Each number is 500 + 50 x the weight over the matrix's rms, rounded and kept within 0 to 999. Layers, rows and columns count from 0. Numbers have three digits each.

# up: layer 3 MLP up, 512x192, rms 0.0543, rows 265-288, columns 0-191
# down: layer 3 MLP down (transposed), 512x192, rms 0.0558, rows 265-288, columns 0-191
# gate: layer 3 MLP gate, 512x192, rms 0.0573, rows 266-289, columns 0-191
up265:540536478460499480535473576476492598445531447412517455522557451593427409504537539544505510606551541517438502585431522592500473505512446448450548529476560432465506519536628414455531589513499480482450487508499545507540570475526449515502525444493528472556484603467569401604561398480465479605460480480465478511467633582484488524523451492444556537470593532469511474532576499534495454505520505466596501579494545500499527395472491429578532504513524476475508577486601499465515458511485501482544497514552476475504604509517536543504541531482460512543621428453395545550486503540572453493
down265:505556416468551534527545491583385568498599506496512465499429505574487520515462556545390485524502510407487540505492446541533497550522572529438490502605513554483501467576473415490416539499547574383592499595480500440479483500528326563470466511545554509554581452524547591560561508505518504484470515410472443512440454468497586468515420464466543575510491498495487522584474421530487461454531546544524515480479508496541576442468466578504391520516483533456457515551477558423448378517544490542558465494617385505472511563543460463492520539458618425530423420446432552509454572528483575499
gate266:481482478497472473428523597525443481497525379576613560517497576598451565522519460501526474579457459574502520594515537503456481462501492512522401540505464534465467437523540504553473534520450389569507532461545521457439421496420552521410423425547560521350478415521501521503538474473505405544508519527472489540495461471483558465465421497474535520486452522460530570522460479440492499470426418476490531523517447488480460499474506524456502611601463522523556591519566491480526496387537435501410461422549528456403471411558489502489509556429452468499592448498405424518456478431531511507
up266:494500486506559469508419553541497463470464546567562371551454503489473545480512510443483569544409610530462453543444542473484464465489499524460508421415519516610422474528550555556588558584398492474385514584548553515472468543475510504495555525491494559476473540462478415561473599498505403525501549518575575483469563489524448506524488488508507547500571428481515466514430484526520511490425483558558480379538466588515481526624434473512535608485588598507543561486419513461521473432484520505416384468433534492487462553440491491486430525449560437515464531576522481487485501512524589517
down266:474525504471384485485527486422592558485436417562465481475549597570418514436590382476559505538569503558517518515535501468597530485616473490507527428441520492544486482389509505534599549448487556460457525475521470501505487579422483527411650504522547494453502536583435476482414563484529420456516595463448473528520518514451488527464416419465506521569543537553502504533552533450463482534536501516419461480541446535552560476500505481433495501388561456446509515455499447497477488585464443618485468446460478537460485445385460537522418482566583497576477446414532494487408446380558586508
gate267:523549442437549515472514621418516490495394486457503502592560490532477532531439438437538546549495475499578508518464491483384466470517503534472573423489408511486544541470502515530475499465460485465487475509445531476474501503556515477440442412549518511444533467475473442416510527422498408433517390415515439549560528473634457511461488493465478475566455528435493458397563570412549470456519466565478593412482483534491571439543568548568587511539380497581541487461618535515530502432474461459547505496470469548544505487488559562561593547511538480443428502381482527498475456470406423511
up267:517506430513555422520436492498491509490532492525441496554436494482409463583494501464485428556492541537465585508496499465492507533458479439490479548576484486537442482500469526521557542539616522507477501553614565530481489502513511390515465486537504486567563575504531490416434568505451487451455527470418511518529588428575513499598550521538453411436441465588571590458519400458489408535531468426456458503484405497475474472582518479384550566523518457527511533556494522438509498444475469508625493452540459510550527522475564425511541506536463419548485544477526512573536590512500494498
down267:460496545581475438557422530473409510439490623504499482363479475459527540515536573465560487568533482548550476465479469531458430500484543460475502434554435478479460553425528554515456500463515522446486487477456492526577396415488462450425466539530398470444478471459560472466555624516531431504576525476439513521430567498549517429484558541444467448512486532532562573440518517488483517496479513509530567508512541397444533591487554574534592478503522571422492481548559571604414405478471478508470510504440591497534504482616456602492511470507520515470459517422550532610396463517424479507
gate268:502482493528443465578440511494478446522472574485489458483445441604521452507499451551527424443493487398559478534485480506519567507583521564470544548479506452499528530534457492594482531513531466445516603497486518580460489428511491516591601519489454473592514578447485488477533525609378424552435514434513530466554501480522526530454493574501530557456567574502548489473525490497506543479515549412543519482549507513410583498559576526459494509474447478475551509538486526463496558464522535435447450456507481500501539497480532600569455589392502538439460444481680460518471420500436487532
up268:496578504568491434517436508431522479505557465477518553389591511492480468461533467537515526503433432540482405509455499494496579518491520522512517494534409450417576503572387455587490401537539533472454578580451460574465544519494572460480478506571526393482506473453488476469544572535509459475541382502459559594499453459533392502487555533507513448468538435468490478511488554510446483478476510456519498453498487432451452411540508485511602460528497528452508576615429462453434517438523542525558509524530421514499508572497516577531516451475507523457501527566506474444555445472362535586
down268:548525470463503561524499518446408542412505551437437472518470509514483487507537461442495512457556480537485545466518467511528464505547433496528467553438420459634484443485440496477488491492494492542457548508527515518439507568488491546474471541436541576382542588618552447502451441468469477473481458531486422477520449582444468438451546398593507484495444452551594429485496425495462511479513397500534432488485427488587385456489496523422435538576421464410541556505532473497572434585551507494486595441485555580471491475434431458504528456447501481500419485455536433502490600521561469520
gate269:552477516496556499627360535587499466623392480454493451476418418522427434431470512457403398424525450487460377472499485545389471483488566500481469445579506492463436486515571483511507540510451475532471401491549512524465557387532527533434541500476491472543479582496549465400482635412469494584497529631549432528448623495530517422527541437394444510517567575523439431395425487463446501544593515508489598430497406550507475486512506515530459436524451543511457508574614471418492431408442557454481509594443502514394533412504372594552428507451393451452467481497427432574510561549582451470
up269:532519530496419489540493517449393494554490501583506489423499559468438525543568457482574566528583494475505493444422456519542478489432444520534497512460529497472487567407406474479489482475547519491550536471611580530545504495470465459520488672567526429419463554463446539541526537477453579426559579549496503496512569497555474521599512505543521552497443542577451543540562484486489609455498552488429584564499480459431482509529479475576390458486402519456510475423479531551570481472450622548561433392589516403474461502528474487547436598521399403565602469534324632525504530472468494548
down269:504550515370450529574485451549485514507543515512507552491553477560538559593518504483511465547508511392522538464485491475517561478562546510490444514446527458549463602404459448540468496483543550487426586572518506428509516520465404500550542522549524509423484465469526468517409502541504519502566434488475484502569486636423574442515435563491523523449455485449581471539502504568599570634435518436412498596514499475538472562528484493565495521513411521437555514587507511407528483416483541538561590476455563464427493426384414521436427490583508542498568471520388525561604483475523596504
gate270:435494421435560515511493453460427583533428529452446501559414437489511607562493508570443522534467454628478640510522504529479509404427490486551491506477410502449473486497499480519488532506512501472485475477470578524477541514498498487504525442530611465424572535481442482480470477626472475496473469473470532591412440527455445422533490489472483516539461535497503507453523509463489464571428492481391527542451544589527464531461534488503558543579454438514438478527503550392548520483472548518502490516378525522427399474521504547514482515523516512487493433470528542512511446612509529509
up270:451462533457476469446518559457444529467482512433508488470479460524526452569505500454575588503497563514517531609437568492495523445452490524534515448463548518509561449527495481402474514503574490500474529562493500483503450488452474538407469506478500532477478458529445437483511453561462482577586423476486528583462421517495509432485479570534647388488484479488428478435456516475468496481471526455470464438589497547490390521519475517543515504465508485483568485520418545445477544495571519580610469524567570544503559488498442427434486505528453534547527412483437533437456537445421531529
down270:487469531465582515507495574555519470536548606441406474461512516470556547436487505477485464445535471480471439569421528428528458591385496497449471540448468559582446481507539487512462555505487464543492479453553530544547467479478466419475451543452494603510495539488479540576488366508439493525563566450435446524516497471424580496520403399514485541528492528585568480561476453509631493516579521530510475526448488485509504477533526458533570520492513599419487537502535495481509508403515524457545551636577466507541554466524556578430500543483509451458435418440512455435512455428469473509
gate271:483511517492454499431487514481470397510489531521520566393497590502426431564552413480450548559554471528470461413542437395464510492435495547542379498508461484443480517564564446453448497489481582520531509548460513513437530438526619588400526526492488537427507402489548624461482528524435481527512475577539502455484553484489519443578456461459525509534437424482590571526379418536486478480497587467521463444425563473456417477467613615529546402442497546487510529537507489425530473464534550556509439508469405454389492428645447440417499582503566510409479483568474568528475622448506519536
up271:441472456519420486491484438522510475457579554464550461593494448446486609472557464407598479468489569519510570521432500453456508438522571546556509539513547505480465472551439474438462565582372584575529548428424495507391503419450595507482612494490483429637409510493495496463471469391457509517428481496496493470458478544509508531568458566511438541459508474453427404517488486522508429494472526512572501500477522521423530376590564463478513480472440483477598562475503509498479418398498422484478580535455598469542492573543525502478507437489437507473482470519426534436586450450520479491
down271:478538567466543518508511525458503433545457386545477547549409520493435506573522502496460497521449490519527484512576449527532442468490388559500563426518454579423499498449493465474442459463458438515582558453454565550474443566589491496500581459419571493503476597460455500502476560551516519501550534529642509528579417495491476459520555433473500394484431594473520466383576495517436420522536491433488558581503405517611569475486466461514436486416525515413561409448519489501507424531437513560487443501451576528469465493536528541443626560458506564544560549537492507446431520518574471516
gate272:539436447394461526465516515460659495439512541545438547475504489615519384533572517434472475439481505583480520502480489518467631484464594508532429467487451597477455480507464493522479516465474459423569512442408635512570472428449467454500489548413529440542488516584571532425575416521510580480467592529433489582488440553505542483522541507368500501477568459609494343505458484583477513400509576489552539455465483448413430421467485502516499450530495462422510518496510555491476550593513476446493470602521598424438478535531476536438441572467429519460565420485473482482479485563552490458
up272:477606514576480445475509483468431600481515494565509553452493536526402544525512468479592512544581491486482408484525529475518459537625528495423473484506503524489523456570448512561551444525475567476549501403555551491508445493399538479504490403550601585506561464572456467568390485509463541635470535528423464486533535480562583491417537515460472444575486480512480567430522581480440542481392473498495401524499481476510425449565470555411523488354452472563551495511425478488563496430554447453486478424434436554485616429525554484476534482561520550379502436488542515528483504465526435389
down272:413521520534533481431460509469490415521436540522467516458541535499409503494552464459530503444441570516544479527540473506453505475536546471389459488654542464499326499486471534545490454544565528498526494489585528482511528480517541456462553442524571509497593531458635532503545402499484537589514600590582569515538510535517504564538563480437461470517542560551559472432557508539490508625488576481482467522502509552583493421503562496447540458446530541570565528501483495565374462471411620542402518484458431578454471565454514478447518520544465513431478524553563489480522512538502496578
gate273:459601505540495492499404522452472510472484513485527517500465520413479570431399407457548397406555466417485516532546479523499540484513421530531492466450499483422397433516486542576471491455459486569598479455526458519446459532572494488461495472502508616493525517524515451545570436489527579482536601558464481512459448537435403477531399453432435461504487523433485457453493483440460516536495462568468561558376483586520562479577557589508511603525531441607520545519459574557485434478519509545477537472577444517462497433520516441433495496542490527482638432517544466515551500434397522484
up273:517513483491535419531527489527570479470477499527495512538455572560541421496527454595478400478418511548566497494589509567444582471515506544528512487566509416470441545468546503417480366506437556593568583492415571477601401537469447482483467509448480446567470521541462481577404503396590473538580418601451583596494449569462506564530495538482453589502393479502506547552562478520373491402453485469454467460501496566502546505466404537465539467513501502535566466516543523448439437556346543475503481494545583587507523551487462523505481452548466511573485504498493383569415468531484538505
down273:488376559496515532536526484490573501438502410592537403491443515497518458560596431479484513550486557536516627508419553514478537479470597490418510585546545455551463534520522507466556412556504417449372563485600401482556557464482587545588534407432533524496518527464485486456455566557466504459489493470536438507551586444434469483513472474562553515595486491478461458511473593463525465564576555536517449421444478538454439454424485501432491569468460588494551559449546487438507523565546442428523468531441471452528413497542456474556460542392555464427488506477494509477549489476507561535
gate274:487513503472423468536482468493535511576598389499474416575567523381431551531440517530415655485478472486510450473558573539462542599492464537450527467478480395545486479594516475493560454466497410477469559470564399585503555456468540574478506420520544365480554515518427500471470514540525481464557499475516469475479521468486483483519544527452592477539538507552404527492511486458499539523423465509597520537592559400565489551393602602512439570640502514472515446516502462489573518491504521572484508455542529534429559473417618525552494435587525497445515487325503498494425598506476530423
up274:488534622553444561472519505466438418531453322610517494516586566397473591497513433491544557574523461438499543545580506514554445460501396388560612366573510490513493537524467471419511422433390603549457441423617517569511474449539384463396529554436510476491531478537529519588490453557521565537551523497506463545522406481593478594432503482552608519617478527521495455488536442519613526446600422466499486542511597431464513510547470581564500516492444432558479535444533417496540536452553574522552420504408494569494537549544614482374500468548547449515453444564544495438404475535527471466
down274:430531464500458553445464445474386418508447466607560540490520447492427432528534457475424549525551515536582548460517522455572530433500406515588526557497484570493489401668491552557526529526457565479530538439470495542484563445472415451514634473418439400411590499592503564529447532459500508481523472562548499575444550514524522481499469573394471509452454477529449478567429422337392542559498461506512472511496515460460508498530513514466584489396452486578454430505587396451538613398510500473448610506513568538450541503506489471566485405571493514407377439609480498500306454572487517469
gate275:538493594365541522363429575423518438478512584455415498518424556512477503427467525546525532444571472486483446508458522519401516497462570468440502483522460382475516559576525512535524525543462529539593628501577539511486485492394482553553547486538495573484482384605506527428516491525520522472491438453533473539560547474445417496444464466425450617431458548494516515487425484461423459389496478445458443522526554436627566489556488638554499556540525495547601425520452533467531529487493592525501438491472436510471494527575473554476521576573528436446545488471478479481472496504442535481
up275:416511510550548465479474499490502470533487474539437536465531635521546564494514472497548488522577378513442518542537512478499409442439457453639575531448481378605565570498445476437422482401445512563522511479481600460642464442499436468504521624448524472510427519518589522440507455469552540424469471490538458493578500538508475472450472538473445559464469535527522425570372519444540520476558448527590523434534412496495494448470418566504449440475476500482561538524487473510466506509477538377511495506539473455478447495491486352526484539549540559526532503511490623437558535441561464518
down275:497590375480462531534443395537481503511476611519499601559560599505506416579520392458493552438445529546455509684530461508506462489464504548498470569460465534478529524543488576502401517507542459545479482525522437565572487441429486566455457482547516476478502542466473400445479473538555524510497502468483510505528555476470436606507428493390629548524412515555444523336450582572467418474532437487561504412440463441466514574430456502510555549536418532488440484514445501463495483499506442411404434373462438499512541600512463514538489448501495462493503502454484529534526552506416366591
gate276:519504461501398436542407516486514450587510518481476526473479488562496408556550533410519436549548443579530428546438519578529471524455500594498425483591500482475505501545486458505449513435442507495499427565451427480501466539553512471493501439479488527581456503476456481461543547517515529474493496442400590475593419509498494503492472483470565541516557480482494583517488460578544445561535492454414478526487485467477518505478526490491529627500553482503515494469473404421433504575527421575509457523531516499469442527520557517511503473490428499427451575511489495557558457495496480491
up276:522500472463490537464505430494447477513426508493532448463439583502466512499555532500488441587462457536450605397449560492481550495478470506417491530575509517429481464489512459417474462503515480478470514488548610445489619436503528550542485430475396461560448557443544527516506523550542510494543523517496418532456519387539546545442535483523489452500550486509475516615384540474509473572520498446499544381594445492497446543496579398480502469415432528474446447480450520466416459504477469552539542452536497518495478463471503466493550500506578526578535502456496484629469554533458521511
down276:527509498445512566502471471525494441427523473563433544568491520590585484577529425502573535429511473474581559515464425511557503480367606552495565466543498496497547513585516527586491425504582484537565537481489517483530418481474560509540472438489530468437525455478502454510509483438495437542427525509568646487497423426485531477475427515444549556522456509496489498488475383552483494481438473589399485502451561494518520522500503530518519550509492589533428508442572504515502460481527514498536477508487499513593513510543547411513525508456472424420462472506515537493487443492521377584
gate277:498528451511534484525433482493492473423488482448566519509466421537517507598497415527523581424494481412440468508430513469406550524547431574538459414489491413469528491533559545499432416455468556570549519580497503518531484545499442522628470452446539518519566515545487449431445423517499455477498545578518449597499512537489484460474539483511565551510491480499463521522427588487396549527505492533518565473578547454504499537472527428526518518525492565445478486500381533496491481522571565519447508446478506532496579516458453420537482465490538550424527604506403511480463484442437525547
up277:427461458493479476462476455500451568492567561543534484535523536533506607498437425443474517457455568518581449470481539474470458428449513546431490555533484502525548502565515557425498545497482483510421573487631470523557438612501540480500571553515465590507383583536577448465472490507577447462564409534479470472533436499457529502537490604451508461470451538537534446479562480531451566474509504612483542478527491425510448469582493516475483488530569523459601448346481608482406499553527484516551498534468468511440512524480497614485463513531575525601596587489443467557500514413558494439
down277:515532523596534535505606409587505391493598411465427458414508493503504538506413495519426433477500435537535495474468513481544533604573513521520513462496505492499494516405521545568507460593487548515500474518448516476485533516420401496597491567504499481389458559449527476527545496541453575495448529531496432523459582482477442499489435448574458467473517421565461531526484465521402544535591460509485519520488541530517457573497531479476559470481494575498470529468498478543563537489502575465497490488496471522553449482531464408463512501496413441440449493441520489421456425444438523598
gate278:456577466526425435511412558512469491466439448496473545542470525488513364492436492568536482500470481471523495469501550483438493422443593594417523464470454505574495544544489575498544468522470505487581517377410516491442434289580588491522444495495474516425430514564517511481491536554414591524570474527578482525583476567393395414505508510503520647470476518351530475525538586531485530560527476507534488435495507486520452449548413457506547465440483555605499469510485479514436593433543545473576444455542531515435472499509422516584489522482449489469485463551412470470433530565473541478
up278:417475491540358495483458498544402526484479506582486481549488497562570560395526576435362530476475480543468493535521511625477517509521501478490449548501474552476449395512535474428482543541534412533569579500556492619511508462433454437462590486490493510339371496492452508513482421590561537508440484436470450449574557461441443536549482523431425560539432487521422489453467541543490495476511513599520519460461498505490500507500439503479485634511484461391535522572443524598525474472501533424421440654476466301537511449579502582527497526554545558511511584519511539572493488510442516529
down278:465536550537550525554584528496365494521528394491547528468548490522540451498440489467465478386525515602498617455477497444498520537584547426470474461552485582532446414562503582521617524612410535490640502471435486553561521541631464545506557543486381500441499618553514550535509527494442474510514505515549503491547530502508510502467537444489450554499480433518545509516537559469408428422450549485524532535550445530546497456426512517506490525436522506476546492474559417416592492340426548503536439467473488561527527509495426523501407510484551472454511510521583482478434491517443434499
gate279:532556503565526455495424506472531564505448438601471518543514522465490484509578575486491453478513576537506588460445513480533531545553442525528546391441544492500479465489522538520526504443363460512449574472435585494577436452464448485435505522517595555561464518496484448499474508523535463506468476428396458571559441475492461481470523455516465513497447436533503530470512465596461370551533515513578477455477540459472428436535539485519592503509574543551422503448442437404482520397509576467479552525478538564512592512454486498510506582517501517483527373595483582423423515447434412484
up279:528470483519449531537523416544544529510593485538521412479484591579452516486588519478437464455571505524553501524498543548545512565498459428512536478503389580447476465504497511517472564609494549536537508449433525572502467500595438550458415516483539567542488494527459450482476533571499462600450494499386471512544457556577425416531495479575483416443522486542571550432574466511406574429545496509458574443391428501468443548492436472444514513583528531454389563544472567519442493492468596588467507464570490467536567452564489462427517478570549544402474467470413514461546538501407464447
down279:446478572420430457491512546521527521563462474514394566570462525620588391514426491402540521439477572470496521481590481536519518410524485460490549567517458615446437439456567439453443505509534446524615523572639491573543469558472418574492451562440453488472513492482497472468544423498479498494527430444518455487519481467513446394515528666505483556516477567558603492550549519476447443452476472537549502471527453443484373441522409520433490597473458524489547458501519502380541555513448430582417415461525480503444451479499506509463532409474507588545513602442483489490535530451521599523
gate280:554472461491541484542537559494482495550552514480404393425459481522449493524450475559455524420500512437542508498369577525515560516504578438401395520561457546563485484527512522463484536454439471454501485595455525449498567546428489428426463565448633362537499509527475553522397391537497591527569561485417426532536468558463472494487468530535585573550556468683479567605492442504476528493446483454448567413394486428445499505557464446501525583452528559475444497529404538533579427503448529467486509508439488454401555463534541542453512490523563606561399558551502494462535457457465521563
up280:460563503516473449585474498564428390547569509437427494457430508483505540341539495497558479478546562524392423541501502516516513551456525578490541488471515470576529514521551609462467555505551518492442468538495519527545371526471456529511615573518524582412480446557459460480470500493487586558552454499498511554486434543519463474476512488583591469536445446552500507575456529528553518524483641436515466551562590481442415583500499532507421545482492505473514465457544465525466502473425461558513422421434596468488517476481572406439515406390514595459520478601492499504493516456520514445
down280:457534367552455532497569521482471444550578428486519487435588424471526391477539545466515611483492521588502588453445457555452536429541592472516498444571422544442498542428477472361548494541495570479547556434557458499462470574488542518487451509536484482593422513545413473461431450491522538486523452530517443472531471441490450548526466491484528447382449602538543488463466542453411519473537543455552479416475518517409534493407479515544565517485486612551493486572595505485495471475401576423472517462549522550431595482527552508505437448468432490510504487455522488468432444426480484494
gate281:552583527453404562516440587530561443473528419561579477489520487514482518452478429517507471535518452502559532602510512432471457497492475563503579430508458480500398573502545562511588462555526546562538528466490510517498550579506493519552502398515594534526451505480530524434573598585416551460465490465512596485455518614569541492504516465520466498403471374528475508470527477491432406437507493492529544372431560477465482483510512442574574515501483469421443515516491549550481484468561514510588520573603553553520445511567434482415506551471429471527509549489485484533505576483498527494
up281:502503518474440506466533411506480504554488539476475372458477587536489476493499381448586465460475484493463575575534494571538516415540505449460417513510508485604494496548537464517417415618467486458455517512567495470535484507462479479422496465493461589436524511509488538575489488426494509494529520493503484410449497410423470455572488584482483491461515439536521457544441483428498454391469562439555429433532530569547520515563425598449514446506588556447452481412511534555473400566601476458474472527514533439470496551530501474477448499514546464455456508462522481561449509499507549515
down281:491497606414517508427547452502455474482481417472462479519508517527500513467480509473553469477451463522488383488466558445442492483591500483500468511496501479549502521454505488464516538471581440487551507517514581480482551532492473544476486496488509418499495579567329486416441444528482558510471399505446539397473490484508453583532468428474484540552566471526454575470524497499566356515575615430542462533452579422520454494450482538539548462466591599500575523525423471439433564562464439489517450479518601576505510483528606490559521539498502500445525527497483524519434483511491463570
gate282:535534506488457547445492557572537469472505540468421558526460343462452496431445520498483433572605565466452508603566509517498527571497373462495482445488495489595454484507511489476497455584491493487489467508462450546561421488467416517529548521511536474516442501481444458511579532537431543556493509467588448530538509433441569452417436471533480506530472571486497605501574560595453446591595555566479543541510548410535523436485553499531442524607436453458511563517467528491517517590516560525499488415490540381521512448422464419525478519451531462555487501481470497463477522511469445582
up282:462536544552542459524454486455424412497525473544493538536537473468509523483484527556501512476593579533440527517475457412438573449359449424496542571480397450460464546480603475521534561537536485487523482450471499410459500455459531482532447417428479504482573465535453422632476546550492499470501526560573459483461506584410501580524510505497564491559380581581487488482543554544499603510464513476531423522485492538509411493534462493491567431523509519511517495484530387505453493420552540538504528452585492510469512552484525492532587529506447533516521467601524559445584459455454502462
down282:413519564424420438442486518483554431538530475524522489504558483449456589478554513463520479555435474555522476494501485422462498553476398516509471517397500436525500511388542533466387535510442351549488425441493440474499467456444491529506539535450492415584500522526493393414502434543464524606504467509493461518500545515545440521452542544492499536418468576362535487500525495559508493451455537593461490478487587461509473485518521470508551638499532480480511531464467504552472486541455449481552545487459502521488488531539537500477528461504539557581503462501463464590556551524555499501
gate283:536535557517530478511611450476547517533489459479468439425459549516525520568489449478474489445470462492409500484454532488433508476588543532419497536461491534435540508414468599515529505525450529529485446447430531437489465530603454460487492505504477572505456482526566515441559582500515513540609491522478442491501442508489458586472510435467399566448535454553532503456460581446530443458539520551438449471593486496475493530512506476487462495499577477398543455525581529548549518461439444526446568527383448500456490544512424614454585505468451510477494543427426518566444442452521424496
up283:563427539454429545458469541451471490453523532584501488465522444471449477530535456574499510419416514462506526490465481517545478466605481479614511476431466525470493477476563498542576482472475574555499526539442492438449481481524521433573495538560488522517412476495377591562495635528505544567473437480549602473417505545499526456586520471482459412468521492608477457418546504527551401524506457469497432432460549471482476461538457482475584495430477477530537545376467453450568524607521493517498597562509508505582442425410538476469481498510448404551440463467531506507440478491505536466
down283:503529366583401551520378480511510479415518490532517545580483438497549423418482546499545507554561513541581525590557451506529547497499507447486483466506524464564483506488486515490558507543519498370434493503562600495567504452477415496470453565491556503574533477489543447450421493522475504526481496495513534397513438530416474485566432531429562504523478512483518402549455494466392627450524494531498508545558488547524589448536554518473492505554475556537497478496473466544406435451482553573472492513525523511465632509535469486576533516487531529506581454616600455478461513437571521560
gate284:486431449515494548524577593426575454482453486549552443512506600457454420499543446441544572555506473476535521488482512568559451483469442582508466567450512476505539518547516481481527535499588602386533458521549549511513568443482460513482451522572535499428503495452491489442480444502491462461533472547508532547535549505518532499529499538467592585492556479563448412546551471533473434539427460446483548484465527535553461467464604440498444449506472531465596587545529537519469480618449449538452519458560463370495475597533448537527431535509563521478528574506503519504489576462511468539
up284:395505522525507476510526403520533437507464530429577479472489421447459512526487413487500503543588401501461491472499479492511521563523530455495401495543453496562582551482495615475487478542555461523475591496461464470508478482489454477524471540488437531506524549409445468451533535494568381464573484552514614429597537484425510521457488418495505470565517515536377533519497545511445388557436490511490470594529477486553440537509482524554477550471507484487549496548429495528602506505405485475507555542517540449487479521511584463541557479491487407539551490539452568546519479503490526420
down284:490597438457470457496471506594497542534527574524518562532497488470480469516440507471576503427584603497530510468520536489438564477500514440510482500503508492409443519526533506524523407493436445552540540462529396543530526572611490477509527470450456469550549457510499451610502521529550490558438589494507504502497421509539474505495443469493408468448529502443594526502463429517408588453519547536458483437496436446495502467569523578525519531472485537541457361398472527520545508438533391566516575558491532528491553482504444495464474386462421523506499429433444441454500502480519471456
gate285:490459559473537561609450527468459569560563421464501547367606604528494506516571597576478427471437525442522480494457429509435521565463477547488511530535478433504524447465543424471525473569499551503517542446576522452482543470555455528523465444450568477456522458480486544419594483486518474505553581513507473545483516511411506519524526587439437505569373578534590417476489479521540535493589432455484482565417403564606489435459570503505506674568497480493430438592546508439549571479539550483434642467555519533470425471492480470521529563539454506469529401502475430475388445589476508506
up285:500465444532524548595550576432558443452421483488578480411518450386477485485471562422544601410528508523676468513456537463524474456461541520519458495414497572548529508519450400491426540533480504571580485495581477450593500537525442514493547457468562417460450555605473526462454514526528533539522519516566494478557537494517535580439504544575480522487541512454536592551471508554514517482585513367544481503583407531479499498541441492489538480470391480409467483508469425469587519545554520450477541543542495401465397516485548538475389501573551530525462462556521483473473471486503581478
down285:478557564535490419602653432509443546524486435451497450588495545554553487532485522562502512574456476484531506520498535492581494451548497517589482529463511504507534547547521536526565488509528575501485492593500594488495524515449585437575492477446509503537449538488382481553520409496549510481548433496577478489608514559553531532521467435519572526591490614529430524473471468554470465494501426496424571505649522491420504561559423417443467486545606470434486551469527594452368463509419491574514404473464554487563463512485510499510472484590481490421515561516498481506528418497519489495
gate286:414415489510497458561471563561453490433535468400551535498489453561521539509467409503500504531409525424428448485554551570488507487528525525482473449421505516414500496531477528505430551470422515507600497469458454519510469544459474431469462506471392485522559517571468496507476419468437523530438509532494484524521494506524564510462492429529487445499503566593475495573523465499520389471410419436519493581538580558586522431454430497531508467532556457440513506506476490468460463517541547424467495503486523444535469576427524584515602500446420423462441405545603534588514427482461468394
up286:510426523468552553520586426459495544529486608544495499493540516459496493524542487517495486592482497491475503426529439461554503506443525440522453592579430512564581455552526510547547474497529481511529509460486476536460476538460560486504486498535511517535510519390425526608452560509414441518460469412439496435473524516605437461574469481471446477525422425487484433431436475508552511613466450490575499491428491507498514541460398457653453486427514485468542442486409486446587462456543498423540502560467538494445527523561533460516509454532509502538432600523491497469524523570492470489
down286:506529395505520581547541462514554479500577495465496464552501502494535553506499604552471511501574499542386508534437532575478418392458507516680505554471597465511451568447528498448434426485502515432499528494400465471483470512548471417452505495488528423489512473498629541484537522516554482524427494452471554518420390443383505499460477509383417475502503513507541559508491425556578568450538555442527483506550469478495468519494567570466516520524564546581495482516591591458522474514476521474533563466554487557475523526472385473477457523547551458514516408441494456557554434567433481481
gate287:434585531562479489431554538564543441428483477463509514470551571480444594521452445515499512400431431424465464466564446613527529491532490579453524559579531509523468551510430620542560587588389448507535417557477524593475564611527474495537504552597476400529518522509477573568517488518458624461469599533483538536459571479465510506427571482442475505571516486504447484478478501434458586545529559489439524545587492570392477559526478549511473470554472469576512539525483502495449550549513478550475508514450470521583445531559500480587449486528510545527520471476566465527451375545561515581
up287:536398507476522529477496478573548474436505522566486545507432461573438515493565455581451460542345521528547497396595596479589476574484500473519502496485459530456538429515487498476594399486570525405424460524528582446505452502534541519436425539503517529553422592492596574566536506412537551468511489525432528487559536542496501464479557492477544485387514466466512453471517481471403449399518519555563617484540430498461475586483418503543512505449461588577523534517481466495518578561512452545496504522508510496453531470488470538538508448470471501502520480526410529552548492385557572481
down287:511489474459587598502575478490593593601555574499515509553479427469482544496641529556535508536495444536530497512447494422623516524458503488475514452471563431483465481528544572511523471508526548477430559542574429382464521437548530525494435415497451400437475497602562485485589454534568454488426469535475554553528456539575518372545528531434498476535464497522534497443573474559524469510449454529533523510554495561550523451457394515529532566527548510486516473509507540540460511446456392538502435459512473524522447463460501621520468499428391554446468488523489536517454586411473486422
gate288:429468608459560484427430526576479489489524602497461531396492494533507505526482491541466483631468518520562550487479477383601484484467450407474538514519479472548452564499556537473557570552566537538455538582440485534478526551473531540480536548463447516469515556588510524531494462493564524467574373548463448469437472565549662493470523456472528428539502431441589525552381497454518501541549451459426577501511474484467530488411545578468422466567448458556545456542542503515435536499459415449580504439469557510481528443479408562569547472488518592478507455448504473494485455438507498410
up288:517531611544396425437511569435516413560525502491519499473529527521555479485532431572575570471489446423400436525485542487573413503464598422535433458493518439531637539592556508582517487482507522499449489530492584488428529471531447466470392485518520479474511587472477490567577431562472522313491540599530512594544510555479457430484557455531483509482519452538543478507471478537440531353566430526520454453515433494498493523577494543499478519442506498484418513492470490542511545493540486524494437470435572532503459517439523543534397500584442469491515486505453508582496435448473536425
down288:587492503480494422378492462549504514460531617471470505471438467474565415491441534494449496544448511525491427575594533454601500520478477525443542475464534652489481481467501495507504559515570455464591516477571500596466437438497497435457531518570500544510559507611518494475429456483485495479558453555548491525545513500448601505480476472488566490409501440418400562443492465393524548530551472471495587472399521506475415528445559549479502523550581438492477551424473408596490444556419429445628488529536463575482471477481553528435532516456455460417495588414455531467482532423464503518
gate289:532554431530495376397568476509468482483519505470428534456572457470457463480510482476614553483464517448453517495540502481516556553452445503491552437460518514540436557553467439502508556646498475448614488475506462575426537435491547426444470418588440505451418492527553587431542516537442495435405535554444561504539516622537440578453497463555518452598487520573534461598496439506436467507500541485456600495553420520490352540466492483458540546597498573521566550485504528554451459397548457480461488443473468531489473539534425486545528604471556527568600501565469511459603544484450523618